config = dict(
    n_layer=10,
    n_kv_head=2,
    head_dim=64,
    d_mlp=448,
    vocab_size=8192,
    tie_embeddings='early',
    parallel_block=False,
    extras=['local attention windows', 'paired heads', 'gated attention', 'value embeddings', 'hashed n-gram embeddings', 'a smear gate', 'skips across layers', 'capped logits'],
    init_std_up=0.0291,
    lr=0.0102,
    beta1=0.95,
    grad_clip=0.5,
    schedule='wsd',
    final_lr_fraction=0.0,
    batch_tokens=[16384, 32768, 65536],
)
Each number is 128 + 32 x the weight over its row's rms, rounded and kept within 0 to 255. Layers, rows and columns count from 0. Numbers have three digits each. The size before them is the row's rms in percent of the matrix's.

# layer 5 MLP down (transposed), 448x160, rms 0.568, rows 234-345, columns 0-39
088:104165084068061131124075098175056135155102090171092044110141088096124130133154162152130125181124120097199154138106176150
102:083167143076165184122125096123124102078167139154112163186149119140122149135139126121126099136123116122108162157125134150
108:114109105113121118213116135059131116085142154120153050136208089069129108144122125137121061108069108116104103170125110144
111:119090108113072140161141126117102101183144121140114114142168089110139198132116068130151137172072114186131147120155156113
103:120157098126171125106194190171185086192041182148141108132183103086126105121118125132143072173081128131165132090120127110
100:123148166099122126095143136094116133176170111173199153158146160109098161116086095178164082173196133175160126114120147060
100:161160104133126129075104195147153097136133148143134139097092082093121124094060112117133155131121082127135096134138111102
094:154181110157148168154121113093116146154127169190129128154179144144174109109137180113131137044118126140136132111152133154
124:160127098112144122098145156147150144115079118159115143122197105145146055098125102151112119137066116127073131091187121159
092:152094130085084085097076187128075129136149104176152116099160174153188151160171112147089100104224148122085110174162130119
106:141152091144109118098187123126097159136153178071091144142089141157141150091111161076107154148056127142076097082135136142
096:118146101150127182181151086124101167143127136155130137140107102113173100095097092092144118137091113151136116115140124055
107:125149090106189140037141158148030133148127113099126149167139100103076135121154151116067169141139124104140132135145130216
099:092178108151079151110103137160157147135136063135105102091084159109072086128116071091183090151129110149204113128176140133
102:150080131119143144137099100091113092106134109088146151103171146158153083121144098149179161176137088118188075192098112103
103:175160131108138133080104143097132091111160139128127208170164170122102131124131071179150098194127116064162143110126127124
096:112077087150088092162131152083125115147112164141128084125128116159091156130148150166058157124099185111124145129140142118
095:109119152132153126140103066114152166089163110104103144107126181138101103144151098080152161145165141130163125161106171142
106:172141109133074090108100135128120111100122147186093143122129096079193155151155132117096194094185085126125073133109158155
104:151228162175138136124149157179102144166128091122117102124149146113139183104179081052093172171108132087129114138039098115
097:099118152089133118123127141167106170128151104110174122148150095103128131109138122199113101123136153102134125240119149121
089:198081036196134090087182147097213075103105131140170081130137147144123110077103084101135074126127159137087118139179143125
085:135093115129142161144139113086102139143133162151079116185120170113093189062095107119130137138210186103161121138140142139
101:129237192099137125171124057147180139161150112090133160130065104184155145088197130112145141083070127128197125084163159146
104:153155192162100086153142131217125132098137133150159144170121098148100092170163164124106077154173123149084127121159154083
094:205134147133108087067114201121067126106136077138133091167121080118073111191140166168097123144103150137139164119147090137
096:129131119134090110138082200160204177079142147144146107169130103157174135142095121104038162129139120161099160187128088166
096:124148149144139131123144144099154112152136102107107073095144178134164117067095089110099145086131194181154141083138135164
095:099175089132095059133124152172123139133136136126181104188180084082129064160156162062158148128146164163164090098133176148
098:074137169150106159219109124114139121137142118095102149139103136132133213114082129144186132147100088178099117139125038086
101:133148091111120075128141120157145051140088088130137141164137085122144140165110123141164100099114128097153126137092123177
097:087142154140131126058119105126073175077132162119146109106109173160087199117128064095092158120122177100101153048128178104
096:141119158146096116096156177127128151096181100093111142147174138158110148120143141129167093105085139148100104142091131138
089:095185108080136153182102128060140087083080109071129114176150128099110074151068113103095163154106122138179114140085184101
097:141152124155103170191097170107083114112135087182133140149074102056166163141086095090146111196085172158080127088147127115
094:158176152137110139112141135144141161102157153141110077119156145100146118129071117098126169144075126156173091105118152127
099:125122118074130109190175095125141122127164092126074126167144103074044069123126158127119136178115089126158113130140132123
093:188084114106077132170161182125159093136062097183109153131154170124148101131126177139104081136138142094132126123101145125
098:159136121080178134068177094110177130137128122119126121138096099081168167157125112064141121161135139142128100068192169125
101:111170144111122085110175110148180112147161085145136082174133088065140146089150093112066154106137106081140125123204168145
100:151082147056132140135167101125062144110066099096136062118099130144113173152177132135133152151100161117151130116157111144
107:095164069134097165109148114143163137134160170172110102077112141080160102062086115179122159063149177113143117156100149069
107:126151135099128128120154107156099119180154136131088081115152136151070152193131184114188079096071119130124153066165095177
106:138116161119141130129146081090132100163106137114158040109100156165108154176117113152127101122190120063126102133100156089
094:162197126042095149120204139128255137131109112142115125154084117194103128102119148162132114153146102100130199119149093102
099:120069089177090128108143128086089187167113118127123087126160139129141141061100182106079138123115100133119102152073138102
098:068172128153188132086075111107138127094119142123149114135138082142100166151083129142047089129108122087114142137114105121
103:119120122156182140104105078130138176189098176114134117142105127148156097136122097093126109169172123077073115149157169091
090:098177211142115134036112150102107148072115200107105142152128078163126102096068067125101129139109123141083174159105143107
095:230083126101124120123111196111199185095096110114085118146145174161080165102078140131104120158111118136165110140127184070
094:125036082116082143170121129152110125101126155156145136129111129125125119087143130099111125155120173144118190178093131117
093:087093123167175134138146148068081120165100144057137115096150160190110163118182114140159108142101156095142165139125099161
076:088077142096108127125109161124048172073099139170078120121133125112108106160151122093143158130134111118131106147132146118
089:178147105056181081119185081114135132120140132147102144106185103127136140123173241120108163114097088138139141137107069116
110:147087125163188119125089156145144150112129171114118096063166148188152116173095091079159199083149136115160132083139114129
101:244043159154165156131229095103139113155094150108169169149146113218091151145157115104099087138145103119094141083149049157
122:141078101139134119133126146197203159145085074107112108106140115091171119090175098186148123101143116148092098160093140131
096:107204119131116102124118177126036121102117065077177132143196144169091123090106111094093122116134152089161148107158111121
098:087120155140129142126092135138071130099171133203171156135149116113164066151129139153120145060129127091088120207194106116
087:107142169192099110141134188143058199165087091147122107092112099109152222139131147176103125160106088128100129094092139106
112:160122171119112150091138182215196165159183155115121156135088117117208174101119109082114110134097156130139127139138153142
099:143183143093143076112103098081157079137126093038091175108148134102090171135101157147104186106052133171143081091127128120
102:104126125112123084113136208095056074106116149131166118134114137116136154096188133128121093068092123091114154157100086134
087:082175143127101077075050152193011199103110124169137098120119111163155125171136135138117165091113086123109180161069168117
100:161161177149137139100107097173143174160121160112151083160156153117112148077176137124140108111128144118154199117100144104
104:131138132139131180170111091080248057087130146145096132100131077099161117111090062088146121153145125107125140089091114101
097:111184087187147127202097131132193073119113114145102138132208078147169122139160155131110186120101160084122123170204112150
112:144145164167097149153181079128151166110142105127133088114114104112105096123140100092130107179146140127108230090112193119
108:091170134118156089177127137138000155123080120094130071160171111148093111184194157169124058173109141145140105139116113160
095:074117145150143162198111143152164133088094145129140090133112133110127134122147156129103094140153072106068142125126191069
093:148071144082152135122156085153190163114107124140127132088098055160096088150138146110094128101078105155148116068068112087
108:119234110150180110149121124117108147125140147088164143151137095121085156133049117141076126105105142104134097105166082114
116:118181146145041155132140163195140134111140174125146146155099147128153150073121115180121075107125126155164082142116100098
103:145154065122104126133117085147125128078104102134091131130167053136096140148107151154104138128128121143115094131167106145
108:137143173089174196134135141121065158155127196118142136152081167107109108143134095152127120085110130134126172075109129126
100:165162094122150109115136126136246097120203088096161070124160150183169201160146155096155127118097153140075204121040133143
107:097216193084147145196162087102132104145168123120115121162093140158104136186093159115189153085070147136149113124095065138
088:073077129132173131105048133070007135150141142119122106108188077135119160162142098133133102138158155179133121121126163120
094:154156148122147115112111144134151129116115123128110101160177112161082145142222146134143099140187155134156084093204097090
102:149088174117152159184168137137056160101138131148149131104140175114174124130155104129086134141108143104139134121078085121
096:164194181164142146129134078170151155103101143142092126122076150089091117153101163090113108082083170121175094130120203107
104:122141107097097105076162139126075140123255147138099164139099099073167093077103151060099133086123187161127122115125130131
103:173125125156111092174106128120064106079113119134091081062179076150107108157136073141157112054102125135121072101110185145
100:106078100143127104131153089074158128147140067103126142139133085158127147055076152138106126086076160171104110168141126148
103:084090137168141157084115081085000114106139110100135122172106133111096149083173154148113130099110161136123076186069083152
105:110118090161158172183135109165183065142106168130074150139080150135113175160166103123152116116135181114160163147140190091
106:137142127144110188093134145091128150183158182104096134219085122141095131097121073114119096171055159177150103181103167104
101:120058141155131134184139051123166153199139128166132115112141132135121144094136107101176144107176116135212119099148124136
106:147182096138129104176152167123138148118078113088191104135186121130106172095134123127144114106086136127114160114182116129
101:189114132122166137121123127125214175149117146142141101170152132135090189139155123107158103161115114170092105047143139141
114:161121079118141076107131100131102100142076175187114137121105178158098127172086131147087096169101139178125158126113076103
097:195013146160121093146124088176180111121112164141141130117072145182101183174160103099122122121150109122159112080137117101
112:160144119138085152073099115146169136091102135100137107123077115115124160157088084130144164101152092110154135099094108181
107:105146072111175168142138119116064159153128088108107129143099172115144143034142104123134201159157134192157066099151102111
101:180161104058132122142165115090163097153155115092098069136123113119069168133129141131098151133113085149117089105160139110
097:108096143095121141124165072138112154110095146085106066033153103108098125189198079120109149160132125186165092118093138115
100:164137103091163132184153097127171079171100164138138142097149101132181114116190114143115102145153062116120166139114114124
099:209120115135149161157099138122130115122115117078100147109186155076135140122111208125176070104085124102130089131069089109
100:122120113180154105113148092112154074199085065097167099101149150136142113155083141152150073107116087113149164107106104107
099:121196158180155152138114114119187130110068155096167177142119075146149157129104054078093111131156091097144165059141037132
097:160059136169143129119103170086175063107086110134114112156134152141196105155152149132150189112114070148136107105150103220
092:173000126138140117138102152108211074123124164093123116140128141115134102127139107176141141095157080161152144101140087096
110:153194124112132140104174184219067175122158167130137091116112119072133107139100098087125056154131122129178078140157147054
089:098126100164227170089217117126053156195139186108107096153198110093151081165130148133080064101106107106113095122130129138
096:168131107116106171131126108144181174086074164115119165161134132139136151114143090146159149136127121135181089140134145098
100:146123096154097157172111117122152077071114177124108145090127063141113124176141177165093101094120126090099106201172055091
107:105119070159132146145140151106153158075181140158079149120147127068188093138114168078120135054108117089050113186104170175
113:165159102087140166123120143117122122120152145151120073137140134132152178152081161063138162093050081134111090166091135140
106:163083147181108139198164140164126123168111122119089112139106241139200106141123100140139131162105183152197107129065195143
094:152112143106123130108183166122140140136128112125177153142134171127136112117150130117063031136138105215111177161148118133
099:128130152075162074164150158159159110094087123139130204139125113125143142121153123200190147091145123122141153085098117147
098:133133161163141171166107148106052145157178119149154121149093135120121109116173131129158122131195175104118141076084115116
# layer 5 MLP gate, 448x160, rms 0.338, rows 235-345, columns 0-39
095:140171151128092136170155158134192180178082101111120141150141144078163173172170139103153167135122116141162193172151161099
113:128104136106133140098153128155121159131165174130095146170099158173212101111092128071120150081119151137134128074166131125
125:147138126143108083120127163138154130165077140118130121132190139084154119131144093156119096177132109110155090101108098144
101:127122100119108099133072066156149143211120127085127094075147094149098112094084165137147159155182151159091114140123150131
106:113148141084195106128124170121139173159178147166143157134096164149121087201108067139126185150194159143133074126145131143
110:162119144092128143070160170185137123125107103093157102081166144147194132123087155137136092186165101157102137176129152143
094:101110116159120137096128100157165121040103176095106061168100098145081151203133129172111062170136145129098151082157119163
104:172173137088112089121150124190170135131172096126131125060135141109049162104123128090131177214156156134163122098112172110
094:190130130132105127138153120170140116087177151203140079113115095186107187183158157117120181110129151114092120128186131180
111:129129105107105078172122138137171134149094074150142106165128115109076061198073125098127100116045085141138126078103113159
094:129100131114136062130124120092075169156161146141137106124134174130149188089192105130173128109134085146171115067139156067
103:148152125105124094167157117179162096210142108142129120100109171125121190159148065102137165172125150164133152135147090130
105:132073097121100122131148140081186104068077058079125038094143065137104078140172103148142147154152141117135112100164168125
103:136119102137109108085188115089147121183136178132155100121153158142139119124132186075124123123070167098148109020190145139
098:142137086130150157136121137139131108124140181119114139183132126151135139128141163155141121128129091136148146144117138084
093:163094078143163128138145178099096109070102096155122154099159202138113149113102163051103145175116079137149138110122109140
095:141089123110103082107163117161098112173109130146095184161097107095166127108103127145114098174121133153116163144087157120
106:174154130125097138095156219084175122144093120134101063112191121123073119092145167082124160176156086126102153133134141090
110:169105113152116143105095111161119110139151180145164134149135138135173118151187169119115152072110095137128124120144135113
095:124136131106119139161133140103144172134110171134131078103103101045071114100088115196082163089132154092129158186123106160
100:094132115145141142187184118098193076111102125146104130082131136141145105142087124156143122149123109187140082122144097216
088:139160142136136155125129121129117121141127122194128156108107143142145099130102159112149141108133151130151106086142144082
092:161128148085142165054163116139105127064102170104143162140145147170151130090143121138117153125149148107154156143125087120
121:133086121171108150150135106170169129088113142180114093097087172104073157165210157187173118186117149111140097111143072153
109:127155091123144135107144174121205050146108112121169055144190154110131084134117174116136136140128104105105164123189107170
097:191136090143118158140106205095096099134155157132078154154171144136116124128136123095098137116167161181117136101089106109
095:163115040118107130148097166149090100106135137176102145159123143132141179130089069176167163177142130110094115140137130166
092:115170143073164125098147103156170116095154138145096114106118165144192109121171153148067148140179094153090146157155144063
099:149108126121153124107153114107108128151133131145127182140083135126166160147111134068150123164116092084141162122155084128
100:105102095146135130083166127117126146084116136097116114087171050143084114166178103143081161077170131151156121090211148136
096:133144126174169129154128105086192104126110151109137108190075106134188179147230134112084158174090095143192106154062109112
099:096075142119109120158120151122137154155067108123145167133154108040097077120072101100110093119156142180139092145122080149
084:136171100146230105174151156155084131108097137174138105077104137151111158164185124119136113180104089112122168179118139134
104:161145109083116131122118115225146098172146091132096147145149122087157141126158127155104087085138107142083145128177096123
089:222119114147119138113127102239053108068153166135115148185168136146100078125149062119157108133135113153115139147110109110
097:136058167118146111101126119167148163141102174143163133085180161151175169102127126131080171115134128077084098178075191155
103:092107127120210149124092123090145146139084078143110088112195171151100195109135129117134150094118178090081147149141111193
101:148098146149167136147145151149104195077113140134130159146169141103137108166105127150155141159167096081119215118112104181
098:084138112117167187163118102162179132085064089073099161074079163073158104132146146160138117128114087176087148136115095096
100:129078147127116152141139094191108115118107125128214079117103134116158091174124138139118145134134111202153115086179117139
095:195109149108189174167135108139074131156109147083196093133158133174126144202159137114137134132119093180083148085121125093
112:114071088094136120186107136113172107121090134113173136138137081108125140134148152113152180147105095105052121072111167123
108:117170118129154077127144165134161115112197158122105143135133156159134062133146063070103131122086104158134133085232118098
086:234069185095113119168192093117093151127119157136152156158095146159126147146144062126100084114165099078143080091170112146
107:169173113130132176116127180072105154086097130131120138132168060097142113159100112152073099108140141158109088133194103106
094:149120128046152080122118124151116119151093102109140106067143167135116035100105162197085162171111129127146142075102175148
100:142157065116131103133094106124173098194116085214097098148104137126051134125168123124101132139092140107118096100127120161
090:153110122112202121118063171153123108137126135135153120101166131161118154075146155133103186147107164053132109170126150104
091:044096151147171108098158116165155146161120111115192103158164156100143120097069104136077130089130101093120166182123112146
095:177101106113161187144088137202029081162072195165078084163083075177105111104144172146121139145152055138085141134107092118
088:200119106110105091182136117166070132091147159092170147158151108135133061085125120112132117111115094139132082120104139151
065:128132117137110170110159088097109125112159189155103147123110157131167106127134120108089138123133118142154081125146174109
099:172140098091094109140123103152134140091109174132000075128108116129126190115132156133152129045121149115109092127130148169
102:126080135194091205105152134179115103120102106091150113153122051063107111125142101160093146091102148164146169072117147140
131:229138081046161164122251109147140177123100136114160143116143109136083105145112176156129136134143159134121124100100076096
116:126103128131137107083155139157172167135124189130124087155113061083119089116129101103134101126152110075151102112129077187
088:148166080180129132112101171129060162140099163130095155097144103111076146090141091079101174135140137120133215147098130127
093:116130052124094144150157099129136101049157141187123103142131160125156091185201144146137141127100108115133120138094129127
084:158068156116091090082094144125156139140117115145123175107091142035149166119155143153133077080122173179191120127199131175
101:052087076100117120140153114152154141101097129151101082143108096119151122132153108117082151149196093120153163078165187157
088:177156128130108091119145140126135097151140089127142145116211120116116105161151085150072085066094109144126155103196108137
101:136097095122090067108132159185072117088145204166078109130102114168143077115186140143134146102097129099155115097101118123
093:180081089077161123117115138068086119102206117182145095073099114123099096146069112138140145096140144142114167076131110112
126:173122102167151129097081126152184163126090140144111107128138158142116094164075146151088127078185161128077103130218095123
099:128120117165154210117072095130196056140185119133113107171091130119110131129111185150122148150145144128102124171067153146
093:124135121154159149159145173117096079140102145127134104131108161063154115157145081108106046130138146138179158116168147117
120:145126095123047148121156130120216150144111107146150152111117138195138106134139159108193102147120141143119129063117170120
101:116138106115102057154139146158139131096126162067080085185180130091137129089126140125085140116159143081120175110115142101
091:129160199185079107105175086118136142127124123085115137109142130093152101133086129122127117128144086170071140116147136149
092:147088050112130101111177160170107122135066151109171064121155108149130107134187147119098178144126103066073107183152156102
122:175097126100221106181118057206118095172095151149161137137140112137102137142081139101076121138153108126204115138108127136
105:158152091115157132161108054184144156133122117165094112170111098140141120179094100166100143128097142112101095072137179104
100:159106134115121102098170164118118094157137118123174120133163151120136137079113069167127171144130135140128125081184111164
100:135092136166160152149153121128148129095114153169131092099145140087179157108135096133123116134148161145107180125157125103
103:111129137124148116168143087126152126187154139146198202113047074149108084148144103102182120117092116133177123078139093178
103:184142092135142191128135184141137116141095108204156123145136175137095172095141186134153162145085148178146156202165069092
080:200182101126103125197176118123078147169153114152177178121136104147107109072142133213104117086140168145126161117124079168
092:140058153202081095095187164143115172149131184155085130120167115125143108120168110143195160150144135176127118142098103105
096:186130128174071131080101098121121099112108114151157060110090164117154139173123170118117119070174102067132156111139090134
096:072133116143138098075139072127186150084092115150130146116090091132139086120133111182095114117122184156115160140178079125
096:198178130128062067109098186124130140144134155145124117164128135119063085118140064119102097113148166139126155066102122093
093:124110094146138104125138144114148111132090166151103093164073129166088139120145165078125129154134146095102088126160116073
095:170144123083116090117125119088136162176114115077104136129118137111043065134102137126117126148102102097106141103109135116
089:106144132109147152087110158143148180130160117099094152153130176143163067085134107127126132103182187171095048169110137102
097:121128076151057088158135071152159103127110142086135164115115126113076121107067163122137098128144183116157053127108101134
104:171140124157103127092125148097149157163159109133088140151109169145139140077151080082135111216135195117122044132141126119
110:156121108150126144157109102205108121115095097149146161162127075093090190109102168161121168159102185158120207115125110128
115:150091166123153113077158163123168082158154082146163146091107102086138143007096155111110129094213137208070129184100101155
110:144168129073081119134151101117183178144181068130140113079120106127134072094114137095139125164152168137159170086076160113
104:152162168165096149124146162146165143146131182135056111120128145092139184159121157146133098191171178119107109092145121100
104:167001054113137162173156039164137166091142130067107172147165080108134151106199104099090086103111111144074128153108093162
106:141125139115169124153139144190118088139129168130162042101152098089154136175148122181078151124172125120104138119146105065
101:161153067158115120153130112175108168175142081118095126098156150158155092182127142153128113187110130116165104156108100091
106:151168150147131121155167092083122065102133089126149101111134081143064158175071083146145139091173114186130121143171193088
101:111185083135126123119111191143158133094136140128097185170115094155146084115090123133164147106136131124139101142040118165
092:130098104112108138082105116161181156100125156121117118174149173146082099124027108103152181135116137110140163158170096144
088:138128113096060105167080112181107099104167141109131116136115090103156084077133162126165175142126105089184146097135095115
104:156175083142157126149099175151187137104118147143144113181176146167077100127188135103149192136116183119073085156171109079
098:157122116150126122133091153138097098178178189107099112188102121107089125114144115167155088167189128126126155107118082203
098:153146083097133146147168160143083072079123142141118138147087154151192077062113130130096116111126103077114169041141131103
095:131070106118238122072191109138067125129129123138134131124131092156125129076093116142188109162090096153119155143114120119
114:114131209105216121159161134165100167098115152144128139149121074140158145137124161081132102111117105122126137127132070127
084:093170137159134102092129149157136108181108123158102149132091170144191090131064131142139100100142139139112098125144102103
102:081134090110144111193105082131134118169154143089152178097140071133140126137130186178125097106124160122116158106079154157
112:136143073106119088113122135154087169085048122139164078142148088137175161185112199162126194089126116149155141107110121136
108:142129130163114143160133172111183094147139179111178113156147101185154075050132158124096154091078136114113163176135087105
109:167150126127138118128142121162073081171147101105088158127172087063163178184086101146098158133128096132144168085113152146
111:156103159154079139142146164117190161176096118167094093114121176150126095164150149098142137120142161121184179122087164075
095:173135101122148119152185132116111142164094108124125070155167080140107144122125144126082135126155124121189103151084114111
094:173103110093112077096078099143077160158115083090078135146164139201151134151159113119118063122097116134127112136126147116
095:107120092189179106175157154159148125155107143114138140105124070135144153095179203120105150109150054113111084134145143143
# layer 5 MLP up, 448x160, rms 0.334, rows 235-345, columns 0-39
089:124112172132107112141111085186165148099126092149160130113105113128135112116123140129170127065115091095101152142143140140
096:155151174098138081163147122147107096177084189119040105136161101123059110166145076101121151153119115144123181133163098144
120:126137128162130127123093087171099124090102077129167127205092145100165080137102094131131202166157120129134119145120096177
103:153111094126143144109089138099120132055076147164111092169140199071068127118153141118139124119097109097133127133121136098
104:132107132183142104161126149120127092164185118146129158077148125141105168112170115163111149128132138144176109140167116100
105:121047124088122149115120132129065129083126156108117158098104073140129109097153126121112130149094085116106117157120112170
084:122155150109118138148143083124085094128122058144141095160138170119138133116156095129174138107176134127115145118135053134
117:081121141143175154127113138130123174078109152185105177117105139158151103165135112141141135066083166098093121126116079155
084:131174111119215148140080085133089102089142135108152166171152108091092099165153170163118138106141133123101085115116174152
111:191145152173110101151122075101116108130092164131104154110135163126086151165165184115160147072103143056147121152111101132
108:128167109146077125193128127121161150163150090129162104117085135148144150161141132117151049146150085111136097134136135194
109:166110124107165118134053110186094146107158149181146090184124199079103191138111088087120150134139089157038134126115131119
106:121112099105125091147147165137122134122130064111203099099125126140132107133100147121082135117137096037126075102154046118
114:134133181106114146156112102166087113106128094117057142104097094124131133061111102136153102097092168176123104189092088116
096:104198110131134130101125124147097124130164198076122179086107149152145097157159148079163103148101153098126115155118151175
092:095132187142194108136158157048148141137097094155134161129127149165156137049137105101110105192080142106112106150143073158
093:137130116142099143166153162172080140082028090132082111166094189134205121147139101127085092176063141074183131104134099148
099:082143112122139155106169083118106136127143176164159060105145199125134160112083150107137113121111182069134091091157088117
109:121080170171120138118151117132150150152119132066135152132107137135144116121104108080174108165127112096172089131124070214
089:155106112139122117110121126086108152165117145198113110179155137154133113123164085174107166084166110161185115158144079120
093:141133158204223114141198054098171101116130113085118135184087129108156094125140152141119142160159109115125138135127125134
095:150106098120161080117066134124129166177158182180114203164107131085127119169135104042125118144203075106125138201092096119
096:078160173095107099162105123152163164149143100121133094104145159127188116135128122108127146126087188114059163106133106061
103:156126125179109073195142092133054162073103159134136067101103171129104109118123078120114134143073202148138147075089100139
100:145140072171122090194065157112115085140089112122132188133115110119106105114098089083100136082110086144112131118056126114
089:154108124124119152060151106170120088160159127123132099105063132102132111113094175084136200098087148101125113165126125142
101:139084125151121105087128145123126159157098097146086136156173133120130129137108141155065165169118158167167155177105147124
096:119111116097147137135132162135096109138149166144118124156134118145137137150102073089161195147177159113140161151151161140
093:162059197133079155156127113096127133129125210141119167111108104121136126115098055171110115139166121141145142119107147130
100:102178090166166149154136082114096128140162148099109138184090091080146182089185145131149116100057163154146132128093092174
093:114109158127152078115121125144174127120168068066097112128151140133107121135089089182118188145103137085115164170132140137
096:100086089095105145109084100170151191177156119135102191111178091099095126155147168085143116100107126093097079121151177138
088:183177118161148128157135180166124131110128130119087108121118189127133149138156172138098168128125109141097202170172148177
101:116186151123147168178153120157183183141172057162125128199167115123170150133092167131113137086196113115125136151204059102
090:134132126112121066198070100129188102117125133143149129098240184147123140124127063150147097127110187114143108178192161105
098:119121120124090116170161140159120153173148044076115195118081129131086096152130148078189086038057135106074111125141059138
099:110126113132102163117090138137151054103094150146154191152156127100114135126122098195136113133143154104114153081115122167
096:147134133148107144159157109126063139138144116158105155090115145194152135104114120119165175091077168144122108091120097072
089:168113119113137125126129122073085122162089149147112038100086084106182137126076149085154169118103151135166089113123130116
112:078102084104119130131140071120090148131112121128145084155176122139105135142167108112163150168125170239094120114157119115
106:100108146144162130201055125113131104117158089111168091108103179140165105116117155085141157143093120145099102120149148139
110:118114097214102125090187159106091133156125152135117098125137120140142127144169077145150125103190120131120141195104128095
106:127101175079039114089169144091159134192111156104095152127137143133159079158151170106107116169147094121092079077114133144
090:000138152052092120143077153148153179146092130136096102141127065078121168142108145116128164141103131133163116147077139112
097:191121144121141105130108144136142150122195183107089088162133159146109152071178095121060128172134108120159111146111139125
107:126084135138114160118139092090121078135147150121084132137113083130193165110098146074119096093169151060137090086114163132
111:077120032124085144183148145116144069136101152146137152105085117152119203139092111123174084122095170115177166150146121075
098:160086098163137117141150057109101105165107087113111086092150119103121126095158138112078112121085142117145162087124085093
100:139144165146112101174115108133110058152129155102139150072082077125101112142139139078156119119203165131108159110078179092
094:224091103107134141088119163096040156103138147149090133117177105180119135139114094141157133102127175124095175096054096190
087:210122138136115177094217136143079155155135123147116078166123128131118150178154075148129127103125147160075111118165143119
068:137147113116119174113148065087154094118102163140139118109071159161124091121100122072127124140133097124174100122105206153
086:124135155115126127106160167141078157129168066100186147087137165113192108126140183145096109161133076131195111090122106102
103:067222122100130089077117128105122089123103098173120163117131140208142107147126132143116164182132105094097094126137082101
157:125134144132100070139052136115118162102158093094101143156153119111172161183157101129144128120115085114088145117151162179
118:112106120172155165212092122199053125098081152123139115106119134143114165059085105186107154100103163140104099184133155126
089:146158086152061149149149138124079164136134122111058137138127112197116107154106131124054173159117120121131161117079124099
078:137156107156134165169120115142086103123159148139140086127114151079105053181215124150146169133117136132111112142108100170
079:168186120119113125074160104173135127124092094166143206130148115038120137160143101142117099105089189138160105157085168158
095:123166107165151163175141128105142098118189089081125122147124086146095102118121145117103158129110120103150139134132093156
098:162107112172106137178152090119122079150160111119165143113130144108113168086119066069159097125096099130121125146136128133
102:138134144194150150122152119182140115182119122183117173066132166128101101090150129123130158054136114142105184061127125126
090:170123080099104172078122082111200141146136091193113137078117115112152148132078133143181143120113150107111104116146136164
106:112080131196092079149144166061154145111109140079139137108168150118099158120122149099153117108127142088164165077142123116
102:098126040118110099159098116093109128178108110130112170088124136151102094172194136108072146064107121103188199123129123131
098:094154161142117139099137198100144157114126106126153177183120151129141092117151142124091147120141133130093173081212136144
123:126205136116136068130170129093092152114137088101122152136155184120156139099073114100131118118155134121112112131149124083
099:138147130075084065142117102173125073145080133086079115137194154138142123098115159131080114144152088070094161087156117116
096:148094142180098102121170112133180171094094146140102171154124099136187106144074100089125134127144088111070107151146168124
096:152097088148150126128139068110143055149160170114118137142145183089172151168101129185169078109101138134109063152189100166
134:160154113150101127105120130089109160073156133130090113085109117133183087184145151112147124124105145119140177101091157129
094:154130141145138119114157115125114070138169165116151083175202152190109162124141143082081134138131098109104094128140050122
099:090133136182130135097095134151165113153120170137156132127113132063135124150154085140112153145112104131184187193135158145
104:105108046143098132133099094125179201064111145183098219105101162109124167138187153127142111117121155100134162051138101180
105:166099124156151141084127157104067091121173084117118110087161137116147172105087063142075111154150146150110149170107153124
095:120148103158092088127188138096127151183103110125122109091117170122124133111186120145107167099143171180147171165141182140
081:222133139147117130168160117110106158121121135126157175126131091170104115073126132160068127141150159161146147089084113153
081:181128141110140168120129154129070101079095107120145148125058135139122149126138115152147129189132114143103133111129154158
113:087203112110075106087129135149255153062161131130160171105141120094121109154121104105128147182135094159133100097127123142
096:192080136094093192111137121140114047161146163187169106126131100120075123160115091084105131170116157097064126106122163137
099:165129098135107111124099109051117093128089139200199168147126152130110140080160102157122084165095141107153173128139124126
090:105126132151116189142079104151109180096090170118192083098092158053107135131131160144147108113135103162145130100105081112
097:195113139128085135108142083126103169076160160082117146141111170106089127097112067150166128172135135111150197115107193103
096:129155099133149120117095107135105110178130141194150100144060150178101099147133139112149107142137155170133120075140144122
102:128100126153164140089117125067140093122147147167159114110142150159151161163120091079108122143075159083151158101121129123
107:143107095211080155142124109131146138096060160122143116144154158101149137119131181116180124144086093122066119119121161148
109:106091132116053140169148114046139136111078149146108137164162141134142140124133128141146105148125111098136127149078175120
101:151131101162144110108112097101117140149174078095125071117167111172151119137143162098143077131124143157197062140115112194
100:150106144119142111113082146126153104110161164168117112151116109165175135143124096159131152072100117129123176148146154127
107:143094174107123154231117150162110155103105132121131160091102171130131131133117159179096145119090179167078104079099140156
100:148175162171208141171173139086105095148069134127130133123155133204148157112169139151187121122080069070147095102138148120
108:119085100156120152089139130146138133087121095118150098089116127068095145151114046102155132163094171151131097151133143155
111:131133090127123111131133078138158114067128109148134076098088166182119108141143101153129125097102137111080109180173107108
089:113111121170149158114111104130148189090103187127131125104113133148155187076118102134183112134149042117181130129164127148
106:158117127146140158167110104166109065135144172129125079168136140119117108120140103143109080133092120124127120133091139096
091:139132146143111080085141168147110142125086111169103138106112117107120168159123167114095079111178102148121138175096192148
094:113176087103128139083175123134147152087112126113134129073149155142132129164087145164075067131090176154085125146101144188
105:134124131145147164129099138090164156135137107142074148144124129157144150126071239088111113130134112169053172089088099154
104:154065101101151130125094091119124124077153204113087091135098153124152148177128103115129089074139146157136150084136128098
100:108140157126078135153188096188135153184160103053142150077111127110082134178084137168079153135115144104207102142107147105
080:108090158117125146111220119183105176070150188136173093151124088149140136144133130135102075104097090105134119108124096112
119:138126115129188123146083127098133168052135115120080121183178108101205112174172180183146116082107138136069135168153165090
097:100211147113135089105147165124105122125096143108110139071102128071074170078076155179119130140115084078150143114107168094
091:150119135086120099094195137081092080095175109165168148098079166141131137127151145100138051140134138121118117198096114138
110:074154132140157123156135080134157139048127094067126077097151162090116107134137123139133168090133100112097115127177070084
103:080148011129116159170108112126136104128153166161133148140107123029138117094112186095094119126191131169132138161112088142
110:104157152104188172157137094073140192152111124111126094085116156094147152147168129105125166121110070120128122136101166105
103:147103099137126157114111157147086120113156149131116163095175139124091095164109118122120143122135118185149107128175092141
101:178151117113091153142167075119102112144110147125134143104091122076122076126108164120114170114117166136126078050081082143
091:129135108091146084124069148093130154115045148142151120063168154047100083131116165196149128153119117089145106149084033201
104:104085099099159091060149121168202207091058093106167102147137170091139068178140123120155111163167061112134135115156069173